Each number is 500 + 40 x the weight over its row's rms, rounded and kept within 0 to 999. Layers, rows and columns count from 0. Numbers have three digits each. The size before them is the row's rms in percent of the matrix's.

# layer 3 MLP down (transposed), 768x384, rms 0.151, rows 488-531, columns 192-239
099:496428482457469494495427543617449529494578514436508481515432526557505578440507512511450476498532529457458540486433511461576510484535480513522526
104:527510533549499534457486444486495537495466532504458582479473490455493488516472515465505455557468513488477536462469452475515534579488533525423504
101:496503499478531523538541513413448515494476487524496527591533432490423483576459524485492497530436560443527444455533538443509479515554496413510495
103:485487508590514444489439520447511519533498488481485484519512500422473514492475555518531603468441496460480499471505417565522523507483545481521487
105:516474396456436439547466535530450546496465459409479540406476465543530544395524520590519491521542493506522453495542516450525501530510475413485509
106:459546509534456520462523492537442542521563438450479472484562466434509513487528514530466564517495482553506513447479480556549547403517444472515540
140:527504515490485530510479514530495472520475499503504501518496489477510491482491516514459507542484442520537474551529511518515505570487543511539509
104:512451554508452482494439474591413493505486464487516472453507517451463422506507540524458533497501550549479491515473422494407519504522480493526505
089:536469519435518476408480501494547489490543507479529488481478508548462539488513497383579498395558523492536505485487520448522472536489532505544506
101:504545516458451517529537458550508528579425557506592533455501533418398542458471540469530460522518483462534452406576469499495465451494491477494551
102:510502504484568560487482469484500485492538583503566497487503551559484523545479521440555485433536511543481507520535429503547491603527502482487508
104:472570531544500531491536561466535561511527484456510439469490508497495490537477464550483516436555519450613453438464534523521523506549475524485472
111:458519538471539597455454525444456565531555530456560473612484469491424493533467420528468541486496410514464556525490499511510456515558519532524559
099:515451435503418507451491460492499514504574492503500418542511484491482498467463543542469447471526565482512510565540527492506413506487530528432494
100:469431547483494512440449504495517565571473515471559468479535539457489490485426510546513455477485434550456447551530443471555560517436521528552480
097:475459548487460548484594473495540465544527490443573505515527493480417489530528493517499488486450510532493512543458537616439482530471577451457484
107:461474526597507540521498508495515529561414460483565548508528497541484553516394460518460542465505522531475443524503508523484469486530508493441442
102:508511521562530464554523495468521461539499557493463518426453475536546508503495540491449468472490565524475495491478495443510511546565522497483478
082:479539492488481532490565511502540547506571495431507535483449482500510474511490469511498452454529548513531460487435479482549579547495473434536553
090:481563491514426509426495423449565560531527575532480504468452476575512543518427521522540420469479489416503464545531454550611560492467428510486477
101:532479485435485442489479566535526505554445486514466511503532453518495439495590502482519493574501509486433506524515483479514480467461473461548482
106:463443503467449548472470559492505427500465395486463534534511430485485405506537465564470495502495431413463546538440500458517571492457477489481552
094:491392542417514487513500525516506450466461502473490557540504467503546527554538503571497500547462579498463552522531529466520511557496485548505505
102:571506511511480518495500506579451538474524568595537543464473480522510546491484443481505544515501559551471465480501593528554437485500522462442451
110:486559461495517538482465561444538418505493502474511451572482523519513506537494541471454521451461530544582518523541505493478506513548488493502499
097:466503481487529502517545486450546489447489556447499500569509520564424486453491461529493505512529459533548575451529478566529468526454460469449546
099:486491441473463486503484513528494544546514523485478505553525536478502519524427521527481482473500478512446569489520492518486449418445453488509456
104:465467547497512515509499479468479615546535475482444522418503466440491515497452465458464476550523454524486513481512517536477481509472526476571483
092:485493512520507512497587544466490450517492516548495481524538605560488480455572505466428501489459488466484493568489532502488513462496545457480449
096:551505452498531449470434531529531469531518498511462508476478495444497467450420498490542504475485488476537494492445422459472578518577503565527438
077:513567470500482501503521487475551489476493551433467500445531526504492451548482536542584525476556481554474458488457494504451431539512527580530490
091:561593527418518506468502514452515525519534596445483492526497488474434521520534508496504562512471443491548536493537504555511424477514524459547520
102:567507540515538525473572592496496495466525493566502491483529523478546485537543507537458509601431438524443458478518504490458495503525505465495514
096:491488472479485475531419454490454495439426489542526458451521481497478463445502487430468496504471444515514506518542508521500496501506476511523499
101:489555566546507463470449410543468493497547526494500525470495490572550448502430550511450460481450506455478526366492470574523562488480522470454519
098:497578445496466508531488480531421568486511537480550486427553512494488513526530511533521609546563552457500389483492502586478532470515480532475459
102:510459534527581556524481450557468438541529426479495509507517531539452510500504457433484486414453569504443488469536546493494492485490496477454435
106:512515545474488519590561543536462471513585498565571491464501528548495532442566522418469472508452522476466522498534470461502489538508525476497483
103:524525552504494483457565550478493501488528557551488481576516534508499463485498488601546550468550480431547570555529513525508539541531476383512548
101:567497453504468545544519500484448532515504460523465550480434518568455423485609502455541579511428476530431512529535509519501571524520532526494489
101:513486526495493494534538515505490475460484526447418491591525486562504411523530431526453511602508490552427489501556468560493534476529515526489480
104:494525569442444464523498506548573501490429445501449472466507466534443524508562507514448488500471496547490526456574486451440507461513508550550526
106:422481453502535594512496417488467466495498504495486461530492478491522485492510533491529517584537569476516509479522517575468583525493535516481561
098:493514592535445484475527527598483543517525494497466560451496522544457527531575466484496515432500460566547522499516563460433488461493442453485503
# layer 3 MLP gate, 768x384, rms 0.0711, rows 489-532, columns 192-239
094:522463455523526506533441559481526453535533510458509503524497502565500506505479477458469502492482456532514443460514491452513471492382495561534482
107:501537537493515409566450506531524444483491458497555455527448475436565510445510475572479572481501530453490482452509554480491428504495526528500502
100:550483551509542514449427534486539520448517438434534484520446472483446427494474498486472541486486497488492469526534524476559469544467526511512415
107:484431425545497430560504533432476514473542468506542417512494493445477491578467508492444435502450486465471498515443486479500501468457484498450462
106:477508511526454477482458545402501534487526581583403436576478461537487474519470490559482577495505471498503448533523447432489478483345561382532552
167:513419478529525505512511549521517426509494488482593499524481538527541443444474525520467550501484502459490511568514527511550483520472502566527503
100:431527510497485583478451526500444551471477483439479495489510531571481457485500553523450622535487487525523509499525502450535525506567506531541433
086:479515474491515551457469509551477477487460491517542444428542468555486489532517480602477468521525507524579563469522458561574483527481486504576560
099:500504486518520522530453529508479519498467502433579520435461503479446548567621497525504436468477482491504453464560487485527482473446468463472495
108:555473479500507522526432509473503511541439484571509479494477471506511383468494464514503500502500524566423485461450514499516398454440489545535450
105:477480411505478524445432568533496494513470551464501541495513525503471458514530509408516498541502530544432569507546469501483477514510538493493542
113:458446527459490477445448514472560544512519454479538427589451522511524446580475451516489469458466438504473580475534535439515451502534528557478535
106:465464505528518534460396438559520495468464494519489559476509493528485463479485544453530524540459534510558482464528536438496435504589512518491455
104:604528466504498450536493497424510428541550499561524547529492468500520512526488444492472428489533495536484456480449478529459520524474530533492439
099:522447467522393461511477555455522493472510481546478476484467516477447479483519539557490454577460554450531514506555485489455483511518507532474533
108:463559453440510505545504486443490470503564507500508437562540377479457474535513499446514457518573490473470527487484565515491508378513483514458476
103:518467505482518514519457448426460554437497537488459555581497531486459483489441522546522453555524517517435424561543472490492500479551448447545513
082:504441463404565487495500503471505445464534459525491463468506497459522529500517535509427498561503428481434447470564504432493497504473508561453544
088:432515507471466478499529493514449489492575465477429470544540394453469492526509524536441494539561456475460590471512477440460524556558468530544512
093:526525495551514530511533474481481492519525477526514478561401461493486500500521536530569585548516486491470399535531551430472528532461573517458579
105:561501534553498508495552481521513488469475552538572493483487427505453452471559419542433518525517497537461529494448418436538446511555528504480512
089:482524511486556472528523525516506525514498517435486472507446484482541517527484483469537463452507478510481466480524515477550521433467585451436434
102:474506510500464477503477515441520500542498442454547532469574512513519505445458490500502483500469541478501470451492519461465458531551486473551534
113:533531515518532496506494563456525458457528528503537465581442482458494462485505505515459542553512541456530507545549455532536537489519402476476553
099:445512499556501537590488427465508467452538512523489519523517410449415479502525623466525484454378482535465485480507458520496543591550429493552510
099:463535531514487422523574485479519457476471446468491509524526492463487548524531498461492485516441519506426465574536543484519508488490481420523422
101:507471508517508462509468531510456547476519458500490485534568525444498555551541517486480515516527484459536399403512495493566510464484475537439555
091:514499478481490515489465482537454518452548523455532457496561493483503559527480472498485524430479442541465482484524385482577439516566468459454486
095:525486554554558573575450570508536453492488433531432521492539547513537546474490478474530484513530521435448537566470539438460517546506472505487485
077:451514541482502460492511493523426533566521496548490494525473504503539552525509511444534438514566522522558498539437520479546434485464523495438485
089:572556500468549487518555554504432467552458412476440478508531435497551497508516477480484591532565511495524571498465535447491513494475524469512478
105:491484495539529512514539431495533513497480515600446507433490505435413498463553520470432446512460567496496510452579523485458470469580512519460467
100:535494508503482515542589515510518485562529524452573507502548544575505475524467473522489511517511475535516552520428468512503500498430534536521519
099:459487468539447540510504554415439537517531538487479538507514499490527470490488556543467482465557498467444410442487485550556552446503455458485417
098:497540529539529510431528425489492470458464613483492506499442393408469456512498474565499446543483536482445590504505524521560562459446501508542522
108:474529480518539599461486488501453491544405551527541509546436549508531499380485521533541471513513480464522396514486477468519478487514528558422539
110:426506523509521507412475554480490556481451516518498476535504517491518472591463498549462473542454467473494490412503547465449454471544550456499542
101:480447513478502604548509527527587456493475469499452542493521506531563475530514548431512484479521557501516427547501483467508522458457495553451517
106:508510412569511491501438492461512515493500495511481558495500475499502427478550538456551511442531529523459419578562511501560484536483623566476539
103:488508499544466513520546518508426537481509483505442579484488515517518427508477482506565502547484497516488462526437441441411525472513462518581466
101:482517490441493472559480523476434499524446458473483457481531524560529460526438492527438528500474474511531450551569593482512550461566462554569455
110:459518477494489502547489489457483546502541458504460464533522492518601528459530437500498458511560474504512484578466510529469531540466455512564520
105:572464454507494477543486558504525503517524464455543514393466482509459590473494492508471525580543475491482512477506580483505495443538542552468505
100:506555536515528510509505456373520466478523546513491500495468516546472471469503467431503477468460595521458586480443513555515481457466479506547449
# layer 3 MLP up, 768x384, rms 0.0739, rows 489-532, columns 192-239
101:524448478526504530502440593492537480532503502501531527457505568490517494497488459393484540469492486510503484474590551473504488475472490484512488
096:486507473413611533465524515427565492524510503451440506488504494474546521486483544488504396460424536543507511612429462512476506535514434450433507
097:485425531481518495490514439447478459553494523488497512528536550573522481462548534437512490467456514533583486473525507523407609495471489485503572
105:509530523471517447426391517494477443478533493481477416538503544559470470493486476467454528455503473601562473500553510491582533411466508561450546
105:471473568518449498510474497490515531523539552467540427453508498494447540562466489430464538543422581568497527482512468556522574496464598454507425
227:498427453529506522516484538491500418509501492493591514530460486502495451461508520522479550510455492494509494580521518519529493557482523530502487
101:488478511428408461518504509520489447590461483503553470573556438510566509523519478506490479514425530513562561470429539540494541485531473483489498
088:553532530503481523563520504499468518480491478479477488564535477506504572491535470505506453498448569512485487506496481448426499478507531513448503
100:518525535453440532447526449501506417518499501519509467490426455500494439521520458468525510483549528522533517444420549503477563555460491526480520
106:543540528508506533499498536468580489513480484557485438499469557460476493583509442503518576477411434494479514553424501508451492538492450549487478
107:508465542460409514530456462557500524479401531442450558520492537518407552492501468508557571448534535540555479511513497533527467493504462427459497
113:505449550482483532522535486479538537483452532497506529613502467519571488513468500585519478499544498494516598569543477435566479491560482541498504
100:509483498462480498492443579476493508484461452513457499488474521516521516528544533520525564564469568534544512551493451452534509535493460475563509
097:516458586556464495446477393540475435471550561466502475518478478529527512472505440478458443540570544545561567517418584480532548462523520467500460
099:500503523426563458546525554487504521471488549528519452438525492462499447451497456504566464534456485471497535552542517496403530477516482449450501
111:550516431495500525422516466531450499522417479543495507542510490483456508535500518539487523547453505479478456533507448551443499493476492445494558
100:508542562538577502511506513467503561450542481444464518462469572450476490535440490492485489465499567486524524466490461529557501462519496525472514
087:426495482502485497450526491494543423493525437461559538461559547516440515488455476524507475494434511619426487507506472484552547523524441465547461
090:497499515538522565529521512487502536478552467502510482515403528519493524539432441517479487534484473515529424479450479473417520527433499485499485
096:523508503427474521500562452527469524459529516459547498439552578438518523487514530466570506520538533463526527514440515493550477422532499490464483
109:494399491496551513492485440477576519515492458450573521517522444481498510420509496508481488561530539505604463478506520473508518491442496523479585
090:495468511501516526462522574514490516490530496487522498529493489410493509488457517488566519553431448527527520515460526513476552516552478477514427
102:516518547525476454559508499506478483500440493536435538509450405563514420481472451459451425454544471603574535485513507520453570468490434553512539
110:476514492517512489562471540466566411540545597401522503466519518456501567537489572466547496518472523520536525510487555564536476508533540461537520
094:582513427587518516503548548562531513510458483507475459563441458534551464496485578521506519615494515489492497472496540429508468568470530468479474
094:461549473541586507513486523571424468461522482496548489458472521524510510494544511512574484460498564532551488568429464551514503539505530476472597
102:498536490583560451466486411496533466472470504475526490447545533469566488439536483479422496502435531540533531476511488568479411471546516493499495
089:434487452531494501560467429511519496557513470563424538529547484511532492506515424515466541525565590470466495487525497509477438433532500515515533
093:510542511521493502478516390531446522461556585487485478439542522562424502478571566484582467524500560461473492545564459436534435485460480534511476
083:497516478440538504502502499524479508499520535547515523487453517502563460533475486469466579525526476497516457485512493472555570480454480433494507
088:468426561591445549500524447530505526430526517468508586519566515471483504470459538522507528409501487470476435513511541494440413485551474488446507
099:501475516514520488483490519496547526550530441484517474522492451410528529526458515531578460514481491520452538507487540483553544492540530486558504
093:567514528510544495482575417512504423497499545462514500462491585551450518485453452522482488499553516537566524586407496447540447455539518517551517
098:477476491523564480506514489488517448489490391504471493523487527468467522484453554526499531468498499484489504478453557495479555535543568554472503
092:589465509523440483469457587575507525514469491439554510469464536535484494500488556501509432467516572444527585521466505526475461612501476499589511
100:528464494590561485512474524545508487496590467560443435501504496497467452539475527499419438516510482439533501412444544504458549490459509464500454
107:469530518474405588539497454531565564545515548492534553515405428468464486400495543465471452446483445519598522604491498459476538515495459504504482
099:536453444520499552513494438488454462521403472563511456613510542486510498523529499544500481485543566460428609473462487492538460531452489515506541
101:487514468520453501550444519483487518443467501432551582516500431471508470497484486533484536509566453479552471497570512498450574515490480468475502
102:471502491552530515486479535479533573514601420516486544552516535468497531444481513449550516504484474500501549470512577520571465502558507527444466
102:507502495457477450487453497487471609557474495515458560473541433509489548492552476502482554448486428498556420470485467430454545482574446489517402
112:379516549512511524428483521501470466484556489494472474541428513482490462433493465437514503503458499463530523491532509509541497451459522549533459
100:447514529505549452441535435534495480535516537527493500523491440425492509530458503511459477461488513442399438490506501493509451541470528500518542
098:532508493439465490530527515518530469412484474519495440479519472496528465581487530508596512542475440468515591500557529474513505464498468567451502